config.toml
d_mlp = 1344
tie_embeddings = false
steps = 5975
Each number is 128 + 24 x the weight over its row's rms, rounded and kept within 0 to 255. Layers, rows and columns count from 0. Numbers have three digits each. The size before them is the row's rms in percent of the matrix's.

# layer 2 attention key, 512x512, rms 0.0298, rows 296-319, columns 256-383
086:122097107120131168164121128117082161099132131117098129124131156124123136136112147137116075122125097149126125141110118157129137124144147119151151144110131131096090138126150126163165171160125123119094079130163076113134133160156149135148126100137178168116149115185170110116141152128108113137112103111144119109152177086144141139119124148118116076163156148112105124143133113161165102103118
089:156130112135158143141070135123135150111121128124088156123123160110133116125103155141121092104154085139107132153108127152159103136132136098158100157109145112115101105097150115151125148134146096112075102096135122143180123142147135143128127071126112156082138144147165125147106117121120128153085096103168127125144187083123102141112122123124103084131153148114098152175142113120134090134099
099:160106118147110070122168100106150119173098085146166125144148114112122086143135131135112139157154203083154159139132142137136132125122155111133129116141123102106171130103134097148118119106107169178132170152136151152128150104135122107148126171147066115164118122073097124135145107127124139094154134161111133138089101167124123109140133131158182163094079133103109120104141149102102134170113
081:141107169149117128135141080117184112158139156161141077128144136116131145114117132143125180159118113115160136122139127130145110134112148157117148138151151107183118160174124169144146070135106109117098130139130161160134131121090129080138177132107090115137126129132101115151141109141099151176148158136101135162114143154142159112122118121127198088159104081124121063123129114128160158156138
085:145128125144114130115102104160161156142097139109135098095115097107130137125145113111102133125127127103118122115131134147159094157132146111144105129125140117126090127146135141138128080105097094143118145148155161147165157139108140076132150172134115143113104142121123109158143159120093131130113104104157142133147097156145140135098138142163186103113086124147146113157137122097138122138166
096:146097105146093102084154101141165142127117126142157110108138116135110101120133133148085110177145143054149121141128137164156090128117141103133122117136150090124100141148163113144106110099115148143113167107109149115119162132098099087100155149164094131148107159080102098150140119124107149130158135145117136131147112168131162123159103093147169135084071139090151130121127156082119165133124
083:116126142120141066132163153159118141157141128113094101109098087138126145115114123121118134136107148112123153125117116165103132131120147190120126165095122159195174145106132145089129155131133162177152130140115133100108142130140131123146119151166139149137174090185147151113128147140147152158149139111084143164129174147138113087163147134108158168149148117120100137151175185175125121122100
087:154152115139110079091142130122151151166113141134114155145124132133123144132129066119094142105175165097112130151081128155169144143100150116107113170147110125099130139135136050151108145139112147177164159128095171129089125098101098120094127168160140121117109123121139124136109099118134131153155123127113110124180102141134134131142140122105104134092102119115130146099130091143069128105128
084:135129104108124092121157111134116173173146141128170156136124133115126099127111109138102136124123189100158132131131065173119131130123176123098129139123100137120152168131128102117095149111149134163095184160124155131112142092137146088134131126145159156118145115136158163123130107130114121144126130125120138143164167171127085124159115115121129120147091139121117165142156138113118162121114
090:113145122082178111156139160120109145096164150120068077088108127182091127167107094106155140129116124151108130068111090113139105131145078110112138113113120152159110096068157150114129112125147122109148055105106112086109108119173137156113101134142138140154163100143143090133157187122151116132140123134131144134134116107126136127151094145100100150163147129109125132089103132132136120083121
069:120098133080171135107151126112115125114164116156160109117139138117136106163125159126134135130121131128173132091161115124144099117101127137115157089114127125163114118102132152091149131110129129125111111109148115169108163148152158159151105144121150177172114131081155074134126124134132126097122151134127155094082155118130150146128101140126145118125130184090124104120148173051114109124123
071:133108132127125164151173098127146106132148090147174122141138129133157119111120168141142130147107101133166121115161152107136140113141131116079113155110158107168132145147143161091143143134106110134098136110157128156113094127110110112165133157130155154163154177119166100106133098126134120133155165160094143108146155093134146164121152141110165162135091158088154118115135147096146145141131
090:112154163139152069150146182146122163132108168143057090120134111150124161138148057128090135111094100141093116115087185164111156159114130137133141149109118134123115114151124122125178137124107149122169095141102135073129105115162120095113139135105132103110133072174151150132108146182132091140115095084112107162150087110127127135101127142153120158142153113129145140143160122195127123158127
104:131138124134151112182145131158108131137140109137138098116104121143136159159123117137151150173118147130109106150151115156143138081131114126123111171143121140142146143128171099130133124107135102163151100170137123166124114109132123118116119138188180115164131111143160163116154128145142135176141157128138122116143122145118168142121160122127134100169093112143144109124108115176077139130134
092:145113123135086180140153098103100128132145097112161127141140149108153140151142160113196121170123088099130109111163164057139139124138062127136123138173179119108127083140158184112158076102126141141098105105114131159102127147156142104125059139154164112129142156124119112120157125102133157123156129136113120110137134106131179109129181148123158175154102150092155127115091129117098130115150
111:142167151137089150141143093133132128129154077133149157092128101113161122128118131143161141126116123143172132114098154168174124118145161100088077111129179138147103134096189145101169137090106131164092148113153113080114145127144106124166088140144124136132162129147141158118137103094097145088169151125111115173122122099133131191093119119111158180155110124075163125110117131120131119129130
121:131148167144175055129079152166156117141124140124102113147101107128138123140137160114133124094183134119131162145127166169161090123181149132155130131161098118140124150080124117148138131077135108120134168075149144106086066155103148183127145096112112139167092108133111125153126159135143110111173121093146107117071160090170109142135201111118158154102104118148123136155129132139131100150111
116:162089096203071134111115135074135115121117128064070211145114098088136116126106110092119110095137145114100113113118124128140140186164133119177176115127112141096159121123097142118084159135116151160135114117108131107156130136138150122181113133123103127125117134132131137133084113081132110138106114125132123132153134159134124117138108119158154125107118132149099122110114115144115165120122
123:137117150157159131106188139138143119120112125116095125052117082095117158061101098122122145096121147138094142104122081170143129153102151098131148140088100108188134132183130108087139119098140122137162107158157139119157134104118136129106139152116124115130127113115166137145130103133161070120110132132102145143153113123127132162118114097140144116098117105151128105098133100154114120136131
125:093119106142118122141130120141151140141138129154150100103128095120113147096134152140149098148132161101125121137118129126134162097145079139144155153130111179125125109081125149101099130102145124104132115140106103099116105142145085165153107093131109110137139137118111128061100135154145156140176137114120110118134125135157095164124185105136145123164078106095110149133150143133138124154127
119:136121150178169140125107090123125105118128141123126146148108147146116136150134108109075150162138153117128121105121151169138100127112175107134126087126086124105089184110095100109143103150119128110141098159091129115154176139138148126153125114132124125089114102088156160153127118118134106135118079092174118126127119097113100148101117097112149106170137130157120125119155095133138138121111
119:134116098125098099163165152112143118130137123097065135065133143143156114131145110164128096167132126120109128165133145122105140153125101121126109146111148127138166084169107115107129103132124175087130107122123161119161083125153109120071125111141153121143127107136163107108085118131138086118142113131138116129148100141088110143099119155163102138067091141116122107115102120168080142175124
118:165072147189109124125121120120140106093100143135119132137094126143148130143123125081096157140137176139105109140142141141147117123174121148149118166160148147096157161109097125127153138121120124159140109152096133145135081141108132131184145153124132132171156099147168129141120146111122127143120164169124128101138096142095147100109125159156147130127111112116126090113128108136123158124113
124:153112139141132138125082162114086100096125113156092112173130122141100125135115127112153172175125118149134169091115106088154143180125097092109111166173095132145109141118140118149152099138106159162120101104121137073161105157099134124111097158145108154155168110179129159108139161103150111084139121111120144092160110116130095118133129127129156150135139155126140086089118133113122123090130
# layer 2 attention query, 512x512, rms 0.0298, rows 297-319, columns 256-383
089:087122142136120146116128088181157155137144093127164129140092109100120130125130100135201131151144114110129156096111097141147116124086136143098092175134159133068112113122195119138154170114129138143119174119145119113123122136143148121144096132140098138142126126108119132136118130144122137140102147109137076166152082114118131087110162124117068135146081135163189173129138141147138124116138
100:128127111127119127099144148089162092130117111102111130096106144161114115176101118126076118122108129152110095158163163125140124128170112128086125073132172074162134130138141150167122104126110129130112113116146152109109113083101121135133105138120105138139143137152122131129136156110111119066153140132143153126108094132155127131186118108169151154108152124075120085112111125112111152200139
087:166168092101131160119110166130147130136121093077106103127122117106114109109100161117137101145166121106164137135149162168096146103160128157104133137106112156124150092112151138157142131101121081142080154100092132129138114113150135196134137112131152131122170139146130066090104111113121143146142121118123105148117149127126093139125095114157139127098151130132059170148150135145118099131118
076:144160102143138122120140162097144145118099132103136111126133148123119117100114140115081093144172110151156132156143117148128122160117148108141159090149124142128100126114138136099114120081125101148091120087127144096141123137131131131118124126164153125110134123120149070093129107128188119114122085160118148095141160125124132196118095152155142084105144098088086152150137145104111091130082
084:130103085148102142117136153105107089098119144158117109117102119145145078135127159125083099113164096139166129162140097105119093157143159068135129092158091080119129141139129111134095132101114124127095138105152137124118094137155148133162120130148113147152149116115120124135103144124170118093116126149147143099100133132148157154145103141110160090116127112101138097138126142106157145155085
086:134127156148144139120127085127183144160168134128107116100137152118100149183119135098136179158100086106087117074177149091170117106142144146126117123130166084167116180119142159142151096102135143100138094150155119124119152139102152115135117133165134142108092131155117168135160140157137133095156153120145112139143149127160167133126175109131168115201135109145143073143099132142139117131154
083:147152140132142084096126088116172126133104150129060176126147140173126132139131094112097105090136125133119090109105113137180104159163130099103090088151152074145125106129110144111119066116134142115117112108084176114123083086109131091111133163149088135114135102119125130164158128112139116105172175141132146116121125145159150121141130059150156148093097108076156113069114141119098117126160
090:121127148136116127102122087089175119131133120106175129103145145153110122136131139146121142108119120173142108117147128100169135142124128101130122131137135092144115093164136157199156117134128132111139134157097140110166092083094098104156144110110116129123126116122147142094120129117148116111133147156116154145147089132128150138188130100168110157127100111106194123104110138093093093149154
097:114126129131138151151143084179146096114167154157102121115152145094121139146164163129165158141147120135132152109105120115148103134143130138109168107166122141121162135146121122142138122108113125077107131112130098178125171137094154110135145156154084143144114153114107098151184129150118135118109136148134092126110120106119153148087163140108148081128137146131132162142134140121170121146095
090:106142135113124166111174130127152113098110077166161141142105109174110109124124144149119155123114088163138136142141156142096127127112141073118130135133126128184144181121138087102099119126137124120145132181135129123165122119126117143166146119132127112172167136058130074107151150139121123116126109138108119134120083116082147153145095111126142163113150130123155126099125134113123135166092
115:148111133140144089090165121085137106136106116154217156129135142156128116101138140169084138102120147156174104151163174117123136133140145080164091166135128109151109128143138125154090128133136114153132140145130151131162093097116051125135126136141172112165136090086142119118088133161122122128131118139126128138117104151124143176163085133174135145137111117120158096089144123124117151152157
095:154157129091184114151097114145125138142141124152131170158168155102081171122162102122166095142120140090130157108124141124158146079131106142140112151150138177123094089098167168152141107126132089138101080122101127135140138125121102169118115158087125122131121141164133143098128094139154152168140158094135112135123115147140082180139169119134081151108145148104083121147148112135134120120151
122:165120097117071107153116112112124155154176137127131139089085152131141161115156163167175084143165110169137142180160113091145119129108133135150124124160174123143146096121112108136135153104126136099162134090130122162148141115075082120128146132144129130137143137118141113138166103119113135103107128167136117087147108128143167114126146167155139088146097120113143138096116166143106148168135
117:095137093108104137110172165103107122135105100118150111114115130097117093120102147108150101112156100100173161116131151114121152149096106159145120091096096132085112154158136146138163119078141150139099161092160104069076107155142167111156101137111122169143113122118097140160110139126114143122168139141108119101130170119142142132131093146118156188113126132151119107124131123086145095095122
136:136135118116129134160157102143117107124124116137133150149139143096127128099117138113121125158136134122162116154178139128135111109137129142138098079132143174108113129119158113098162114094132094128086097121117106118116094122122158105133103182122143154154140143132177119097103116119117114150170163158126128107116139147097130178108135117137102158132099116091086139123114108097069092153126
138:163129161115156143169093152157118138130138135154107123143153145155110134147141105130182123136118162091085158117063139125180136163158078153131139131115083151143139141073149127109159111099108138108104111151115162105131081162112115135117165145101094125154127104142119100094109131160144136123137181114100125136103091114148115129160124130098104152103137167148151065091148105154159096152125
126:107147125100109122099121170119122141132175114132095148162107093109124153098128079102145137107109137142133163113088139132111164149165148142120127148133132124117126133125090156177123165122119132188111123135150115097122122123086150101135117157129166154141114157176119154138095161123144136155128127079158122125107094157137093146141166127121133174128133106157145104142098118142146127108118
136:126121121126136053107137155174147105165158111134068161105152108129119150140135133134111141107125155120074092180108126127093181095153156151154156128137184147133107120111113143126142129130154117131163073149164115172158155099141091096142165123105121120148120141135131115169117129149109132180076142089131113161098151138104148133128143156155116096141091125126142129139165147185144161151135
138:112141160142123139162109128119118098135104134133169107088099105140150113118073121124135172110101129120147103126124141151129110160196085146133116126139142133130135107112091130094093142091135115091135157094114106142055142127143127170148120161140118107168126133105122121115084153105173147113146130129123150116082174117151145178101102140152162121112088130107137131123115143108125180158143
128:143103126093160171155114147150139131141148144138152127124128160138139113165124118099125133139153149089149169137103110126139094118116129093118137111153149092104103148123160158131122100182146122136094086114101101143159098150145109128129126132113123152066115127139138135095155160098120118156105143146137155096079093101125098162110130129135136132124122143097131140140146085132123143112120
129:097162132140146094120105144081147126079120153107076188128115110085097133149134146095127133137111143112111143107117139150094128115115056126147167117123108170155143123130102133149100102136115125120134133125135162118113134130162118145129102121114138120133145116108134122185137122134115128148188139076172102144173156142171096121138131100112119144114133113124066122129104149141127091125105
119:159129144131052082130113141091129153144146104102071108153109100081092148133094131129159120118077130160130146091155077105156135167114138130186091135137153128173126114163115145100156158132133132168118153125138116128160144114096089140119128183159167150159137116155148131138131129083126116113117185145136146139165105152131143129150142154141120135144145106129143136137104132150106150087119
133:138089108167137121138129152113107072090130115158110111150099127160117101130108111103129158125115136149111125114116121075113156152154118147162122134118121139092115184139111105136110084118128112154159129171146125119156116151086139091134091168123155132135150135151128145164109206105145135147146152092152101102171109134120130151153141109150144119148116137181146067117145115168115139116165
# layer 2 attention value, 512x512, rms 0.0298, rows 256-286, columns 256-383
096:092102112116109125099152116134113135165137068110131155137165079097079117112105139136144120106129125086158117132108157142128143129123101152104140171086149123140123116125159163118093165152126100089127110098095116122137127101162138142139120090141130170160121182097116144113152157129103141134126102137175126085109120145100117132116149144130095095133121138092083135099066125134158189204125
095:122113149156148133115135122148131180122117100119122152137122146103087088111069121101141103134103150110129121123130131108154095119160146117110105165105119117136140082125180100115094103104115171140155121103132098157130122147093126100136115146111124139138123110112102097104150170145147135133182127121202149149167113180095136134061142158111173118134142084131099125107086147121102175106151
098:156159116124161105094130160082088145172130114141129115093159088128147150147109143103122140155153134120126159122140102128105119151163142185117107117140119127126124137106093131106160132104138127152098168101113115098137119099110125133129150147144105166109113131148119125125110136134113116116103183136143135120143129106146129151134123134150138104091117148113119152123124123116137128135140
090:142144154116127147133116141136131135115093119111108166146149141153133121182118128099147111102124132120126133148078107111161125139152132147119119121156136147152152125123135157092117121132155091139077103098141121104170083166121101106125116170127105183088139139124172116100121087134150152153078161158082099160130140106123131149175124097149108096114146172104160107113161116104111128102109
098:115122096134142098115100148110116123118127166127130118109125125114123097109149123102107108088103083135114129149046151090141104146098084102123107162137140136136092097130173119115137110141114131109124138129160144155160097177117142114126121099140119096153110096110128106100152102130127143116108148105143129104155150183144138078125122088132144122154154070117150124121120155153124087129118
097:086114074129143114103137098089138097145137157149132116176122129117135150110183114134147127130119146097138136138122120126101138117115058121154174132134148126113127128112151127166176105107134096130130141143142084123192095144149126129138114158112117112134132108148125110144159124147092127153153145095118115125130098153151107140132111111201106115143134103143098074143161141108102076110134
097:083118112153134112148150119126186122146163140124138092132106120152150162119185103141166137164114115106110172121129121116098103145151078112125133131107177133129168117149121152138149128124142089140133149102111131119145067139142121103118095133116146115065094154126146142105114120104136104136101162122117111152117106143152134117165127082144111157127130127150141093146147098159116103131161
101:128127155171090151135135138118145146131105112097138103141182129138106141114107167148146109123109177140141189150132087125160090139117145123146159104140142139164141107175118173131126128084120117130146157149127161109103130111153106147123149129127134116130171145116120151100156121135119074134152139141102149125139151102173098134067122112129117138122096164106099121116182109145158092121127
096:161118154186125116134180150115147114146120111182117109118134120167164147151131144167147123158141114102096108136101125110118148115192154131110147140145117139161145160142098106118170120121069156113137132119096108097136145166117170137124159133113096085130114113086129117121142128143132104139152131094103128135135137106148144132165133120125157108157121165164106091128204165167149126136142
086:149105143113140111099123139102111114121104089092123101115154118105167120123133143155124120147115148090176110118103122158135146129147153198086147121096127118092082150106148108143153122072125148143136115142128093075118133093153158130149166105166100084148112132119109154096102102159125139161130132144076145101121121104158101117113123133161110114131157153127095105143129127145112145147110
097:100123105108098126076104148087110120157090122135133152110154136121165098165155156106136175105113146130115128163087128127097114129150127131119098155167117107174108134111109075131146125177109145118115165093098118126118126150148138126134085084145129100103115092118093097094134116141084137130094086135110168110105165171154111134122110148135135099113142123170179102129123161143089155113096
093:151080140149112131191127162153155143106095100155139152095109149141144133151129127124099126135137102128076118126120142102124160104178126126129123108147102158127097100119123099118135108150083137094134117115077100150083123144102124120127122102122101084178126129143157087122119096107152106136158150114150098177142086113102144089160146139073132164147121142129186171114121175127087150125151
096:138177102118118107112135124139094098133128119082101166112121067152119150119115104088141146109113100144143113113127107169093138101098127139107150183109134138082110132147099129139141120164120156157123119108137160130133155077097129121120145144157151110132127140117102133119118135104160156144124079119152129108157154172121139106113145147103125110131075117122086147125090143126131169142117
109:135116146142170124134075099107116101128146071123129101148126088131113117103147157127144132111138142174144155105142106087120155120121116131119135100145135114104111103143174123121154122154164087116147113130174114163121159174152081139157149161113122142082119167163159189154135125094182134122128150111140136132150118147120104171181125123202132083103095079117117131114136135115121139152082
095:137120176099111103117137147133102127131140118108120138127159131122102119123107153128122147110139121137120097131113105147125146128133116112076124149134148141109116084139142108156138123134152096119112137129099102136133122138111139181100153121112103109124168105157130098088148108137157142152081095139090117145093164133107105102132121131108116073136119135117127064097113139123084162151127
093:119146129105123135091153126132136096152148122138137143161103128146134117121129113100092132096143135121137086157130147133076154136086138142149147124129088128114143178136140127141178127129157090081114126174109181108139091092111138107138131143132148102106169129145134113151075149121136134185136117108102085160142156131115121124083111086123129131145123140132128110184192136126152150112138
100:147142094114110139085158170125114090153119111150160089157130113095136121152110125125137109129104128170144137105123111130131107136154158164124121136150146141136135120147150135142123133147142091115161149139147136140124150091124146084162112173115126184143089126147127156158061152099134130079116130159102145138120125100104143154158109116140134126139104108146098091086116161138119160166109
107:163127171111121153132148123125162148138130153113118077152092146112118164142156151130127123122130159116151127123161119112171101156131135159142092095142139099126141140124147106094164132112127123124155113183125140142128117135134102131117160094114140078132094142142135160065131123174158094132156145142069070133098074089182178124156130099136146136141163106173150095155077132117095165133089
101:117177119137134160138121146082112114106142142149108122152081103177131125135186126115117158145178109174140129105127127104106138137120120129132145132123117159164158134109156110117119101111114098146142138102137143104094152092102148118153097132126125112128154104100146119173133088160115136152162121129145135127138108123148161116095124104143130146158142104147132119130141145098134093117128
093:145123109120142113190124117172152137146106102116128132114155161094128161150131114160144132129139162097096127117123178171240112094176073143111117107132124132182115137117090127127111139138135167108121131124109127134165131129139142130120100099097092134145159120133159119143161113098141128071106107151127179119123112120123106132130135122145109127130150163133134124101149129129122113128151
083:108107081110150099153128096163173108073109124145131097102080149167129149107096147122160166155095121134127118123096138161144105137116127148102116129091139119178121140114124137117099133137123153117135170066139112141113106128118118043127124122131132150112126117127113102099141147118160171129089056180156144133146125128072129132144115161104128087143106110164162124113151122135113145100140
098:129159148117124106093141124083109112162127148058118117090140074136134128106114137121145132129105135138146134130149130102134075144137116103156124157115133136155141133152144148134105139117161126166149114131134182136153138069120084148128159134130114166121123123098156127118142134107134109099060148164100173111118176130128127103082145132129136122127128188128131133126111058139137149158115
092:134136160170119132131118133140128143112111082125144137145186108116107115137158131145145109131098107120153142119151112131090193112129129097145110115149104147132117124115122132122104148152083133103146121168100128155103147149165145142139130094148071129135152113144109129126142121144097153122113200091095148144128144134140131137164129126121132057145117105099126155114108186125092105120079
101:168139186107149143141152079114113134123154131160141126127095191129115133113103126154110160142137175125168118122142139137150116130131175185173110128118115122104110124110130134100125107119170119141117130172111109120130123118142150129109146111154145129144076124145107139105102175151145146151143098125123116131116130132142132130160130103135150164119125179100137141140093074099103149173169
095:151144163141109138140100104125146151136141120100122112109160147131099125146134140138121070126137134128139135168126114120123122143123129133148098161146123138125176120140119154103125117125128140144071136109169158145125121146154124169130132136119085128128139085158139137160130157145077114119147185162148143099108083141131114077141145169103129151125156125124134125151144090134171078129092
097:101086101139121131103152133128119141129111134088139139162148158111103120136171110134126157136149118104161152162146126148151107144141153132163125110160113143132166152132146129168168087064123127150063142149172109124137106140109143139099111126128122158156150132117138124144150120101076114122106137139122128106134114126173140147111149126097130134110117160101074167131125091132130104081118
094:122112171182157144174121126131146159166123148110116129147155135121096164102148148195107124147119128137136100125140121120111125170171151131098131129132092108167157097125071128120133159083101134138098140145091136121107151115149112126108112121154104109146099146122107117097176126162141094142137134150099128131119117127171152137113151103104132089140140155132132131132138148126175109137124
090:185127145103102162112077124145129127192103089123101153107136137110084084078122134128142141126109174168143103079121083114130109153090106141108108159124121113107139104127129114115170122140139146121093102143110165132120132118083110136173154144084108120142162130122086128093134138132139145125123148148148121125108135108136123085159145138106149090067142126108107111147122128111125149124103
093:136102126146126131121151136159091165111123117142153142102128182125144098130107113140118097145124107101127152116092163170143117124174203149104117145146124110152096129132132105140121156124153136140107168105140074134133136113103151133111194135145117111137085156153110116099080168156170120165143105145119133127160134121093127156193119146115145115142143139129141122094120096113113167131157
098:162139135087125102108156126137105097115141123135120136139109085126147118099093141109106171119148167154145066127098181111111149122107127102084126163107140148157148115110137127146186076128132070135182116100134127176147156120080134112135138145121180128140149135147127137117148107121144120114142079103137128142107147144086173151133131153128136152113091117171117081074152119129115108143152
096:135142105129140113074138147112112137151134152123150110148156124132137129163153127158138172143139115132117169098079150153127165154165140092127123132154142108130128185128131150173165168160151156132120129156134129163148128156159074142118178144160086159117123133123122150127116104114140119140090130126070137117101111156119137118156130100198124084123102159123146112112156147157118123130078
# layer 2 attention output (transposed), 512x512, rms 0.0371, rows 256-286, columns 256-383
099:146131153139136144135115143087156128134132133126148139117111142158099152091104168109092129116130173113109151137136160138147153111118099114156118123152154163152129154119119141124160150129123122150117139136148164137140114122149172161127131149118097142118142135129111142136091122134132139181125161123147148119145132121130103126161136184147126157107151121099135153096119166110136171123147
095:103143120072175115136098137117115097114130155137145140092161098093137092132108126133164163114159093133163129120162081146126124107121161131155145125163108116083140095125142125152146129144134097139115092129106119130093131100166164101113132163122083169099130141114143112107105080132124120133146139096066080088119157104131095121145132154128116132101133128080120157126131137165113109136109
093:067141150149140131113149109168143105151117108103124108127135140134122110133163175130170155158122105119145100142132133124146159160136098116136103125078128143182093162185132152106115140126134103109140100123136197137151109124146170148135125086142133106161122107149154113149113136138105171150101072135093138124096105128097129087119123072114127125157131138139161123147153123103106121124145
090:132125116118125098176135066148170158131162150138206110115126158184159147080149149113141091108118121138090100107130159126151100091152100167114116132099156165154090149120188113136092119154145141132151120159126154126091102146110116146118198089138112156104127088156084177158120097168123140117159146128143140079131137108153151115104137123142174125124125139129141128141123141099120142102183
097:137129141086130125117112129135140129147094121127228158143108155110163166116102118127155180143102125182112117084153096119132109112139190138141121124125160124132159147130109173136146137123132146137116146109137127095125153106112134078093084141123136134102106150082149133105115090140150120124105087127132132162142101162095122154183139122130111147102130124097078155114113110077144109105128
096:181112146119150141099160124120127136126117129156129145101140147128138158150125120151143165142111137136078109115110108135159160172133155112100115098114127124118111116100091170096097107124103145131112148140128125090113126137097101114126143143178132151132149134076125194128144131160132151099134138135178151122110122111129157096125127150143126116130136177142142196133134098057124125128129
098:144148127149129115101151100126106129152115127147189158151128146108127098124097115162118155095120156093091100133131092130128145155141162143102130141112140125115125124138103162088108101139114142123117102145130149099128161108114082138122131158163109154139162125090101136112132132132152104154109135148153146137115107129088181165148103123166143064123137163147141134146157156081159068129125
101:155102106128131127092093090116105117155143119163162140150169155139113132090117127141109127141165106121132112081116131104130139162127122094129136147162118134090118117115130120096120096103171148099150134133135129142162143114145124122136118096151117092135113118129115130125098116109102151125129096118147116122124108118132119127137139138141113093138119156103113118167152115167148143131154
101:166098125128109147131099096184085144124105104139103114114159102168124160136148154115126106140139152148149130105102128135165104171128126112127129177113118104080145084171142144076141133116111149127126150167121166131109123117147130136134136163112115141143139123140153109102144133160118084157125131149149169116097098104117181102101137072115112117135165081138158131114122085175120138133098
089:143129125145111106116103104137138158145121133179105102119144116130109150146116151105137168152151121183137080134165105139192097092136131085132150171119131144153158108147136084099159120155172116106123178131162145139111090170108142157129138172118125145160125144140129139098133108116133081142122153098164173155146107148113164103151115140100129141070120107135156153104133131172122146148137
097:183127145131153142109126121177129155128132137119136096129157111112075134121135182138136157167108100147184064103153098139131106126112171117151143134152149129137155116162130137161166170145125130139101148139169122076124118139164143094101122159116132161146099140154172083108116120158111106122104088130145113136108137116113166133143116111124135141122147101146145145093141112166115126153088
094:127123129153119170128099126201093119095147092091104128136154075166131120082124086141157127099129168161166142137104096127097090153125158147147111127114098128092178134137161139092154127163144176171122147138144157125123114123127152062122110122123117144155130114116131141128113145102170099119089108141132137124132133131114136154111112109130161098116125081113136104091074105153153090121101
096:141124150125160128103131143122126099105134114096101117139080149094105137163131130145087074134110141100090141145137134124158179175135135121152125127136128158159128140109137146152128167130130119097172091129121120118127130132147101200118176127095122177149141129121097154142092108091132134152112153122135158107107104085140070088080132137137155120111115151131119124119117162152108120123148
110:138138129142132096119158135094148133106131167157134175102127151139142155156145101156127090108121129118107113109143122109136128109140095127103174121098091147130118117084106083148092118123118137150119141143077113098143136155122089164145159114114139125136097119094086127109143152169118128134149146142094159129129153119130151145086175169147140164101137153102126142131106141106127119132174
095:163147103121116127126092130131145196117125130171106118134142105121130151164161102124130107123137104188180106121146159140167085118126156152157145154127101112139143125153157083119149128158144164135086147129158122133112105193119171078099084123112128142141092127122130086102121151140136097111155135109147183132157133113102173187159138129098120129097126088119169149108125139163127148106138
093:135132143101098154149103143138110128153142124112169099145098142110137166108086147129112114141149139205145114115137124127152122162091126076121124148128127162145148122077086154131099138102099141131121176103146144116122170158102116124148161097142149160102133138210110139131146099096123110105096113102153127146118142130122112128162109114106096128117119126150144119132105137113146074099139
099:132149168110174116126139107144116102157141144130164139080141147142143118131125195140136118152192165074119110132117134117146140113130091127122127171114135128094101150093094137129095134083131157116120084136079138155093127112159133184108124149151116135103102124110128108098152141107093118172129157126128157112114181103110126106117134121131104141098125126138142145108141116136109098117160
108:118097157143117090076123108109121137110127119134068145129117098177141117150114117131108170138085134139099116111126109128072103086154129128141129161141131100095117138118167113106129094147167106148090136124160131104112163111151145105128136101130151099132149107129128097105149133104113124110161086100137129118157158159095115162164085115153099124143108131121101159138159149149164080128157
103:125116127140127138136121130159100110109143095143127122095089158097136148132156133109153122125088110137124086153141126133110136144112131164100069116099143139104154147103151172134110148117123133142115113123122135141131104087137121121118116089209145125135114147137099165100154093105121129101131109099116093137111135151140073098160163137105110151140127123117108125131105035094120121126082
095:107134139131126140098142112118118113146109157162139128119131108156120166092112187074148151131124126150164091153130119122112077144133159121110127132152143104139127124166149111114148123147125138109132110137130108139124088144120136101146116155122120124153113116118155101122127116161151119174103167163111091152135119135166142097070137106131095116120130153109163106125127091154104137142130
086:102107149122165134135146158139110181152093185154114101105139116127097105159141156124127152154114140111129093144133160153102113115111139156080124163161111088076122113137134093113142124163139131152120109113127162134094139116127190129124114141150119127157083114107119150122127110142134130165138180110098119113133159129106111095079092143116129113130136133159113120110147139136073141138082
101:116132129163157160118113110105134120115140129127162150193131132102079109136129126099152114150108130070104133084154122141149139114143133146135123153145130133153129133144148133196158138124103120133154121084105173091152128121163118135099165150123158132137111084144121114121110162123103123181122085124134111151155038102131135155114104130165096115119144142126125146143182169136121097093164
094:180130142125134141167087130152128109146145125128164103133109114167128141137099156150151143140112142135121178160127142127143141135101113112100128133091135141135141121130121096132155143119083144143142165141118122121129093146111120099114113132106134114141174117093155137149139163180150139135141122176149127107146137131134122112119148140112155147128141109087117127124116101157138166166150
102:108126118102085112099136117105126136138112173124114086121092084121123086127109101117122127145175123131122126110134165113124112087126135105125153135160115118131132147107130107122111078171109109104076141108177137149085135142119163134158115117136152110109132154172111118125165129101126135097155127132131127111132161151138152150145131107094085128123104141129089197118148170118146127121122
094:129139094133104094137129109102154083141115128139144149134127141140129108100127132116165108118151098093166131103140136135161128100123146121154152092129148124162110133182150120143116101112140105059168122136091120113170108087140131088108153147116140142115092117120131108119122075117152113120092103122104133156157136155160151151118176129117124148096110141091087110138140114112175135122147
095:104116122116113124122153094115130118147168128141074130113164153122123110091111151104124184131139153134114118105087165122119116097129055124093089115114164143139125156120132171124109125130166136133157097108162118128161101118131106114139138155209141093134125119133143150169140135119142093134118109141156153116112118152139143115146139124165101096117128170125098111162135081153146132128128
095:143131128092123101084100092136111146127156105108127117153135101153109103146110095092180129170143123114129127110157141097119133085108142113154137132148131123108120174137140154080143107150146161110118160143168101149145132144142153102150133140161141112089157107136157122132116143166122125091132089141137122143136127120143117155157086106108128131123128124117122141176173117146115135129139
091:110127129130119091113116072095120090129150123132163125118143116125090120151099107129131098149147146100101133137171164106143140103127145120205164108159122116218119114168134144154133128104118129092119152093115123105162066142130171087112155123131113134082103139147100131155136128119149141090151144124132142127128139119162104164150123116083110142125135104114114153132113155139163129116188
092:109134115111098064097154140149138143127142137105111093133143089134120129128086097113159140126140128150156132142156133115115099106133142103148116142137111104073148136149133119100112098154151135139117079140165118161097135145116156110120080152137166134159100132140152095122107140095123128147126128120119143109101169124086144122133101112078126113093099142129136137096145155147136119092106
100:138141134136157167139109154127128122129100140142090168116120123088131156166129145122096106145130098136113101116128148135125125195128123139135096147082137158112092165089099108124148146101112108110145122158128175114140151132156134165131123098110086153120128119125101135125123117100116114153139134123091141156070141057152078108111139118158156138125149116129137155132110138157126081117115
096:164103118107119144127126085113158180143146101108140124152140152185124138143125112103188121096113155098115145133142151173148113148121135121143123120111163161144091103148099123110123128121114130140154135134173117103106115162120114117127141147144130135153142114134138064100155188171146157126130134155182193114118151097127164143081119134086104115114144135132086138147137122113158149128169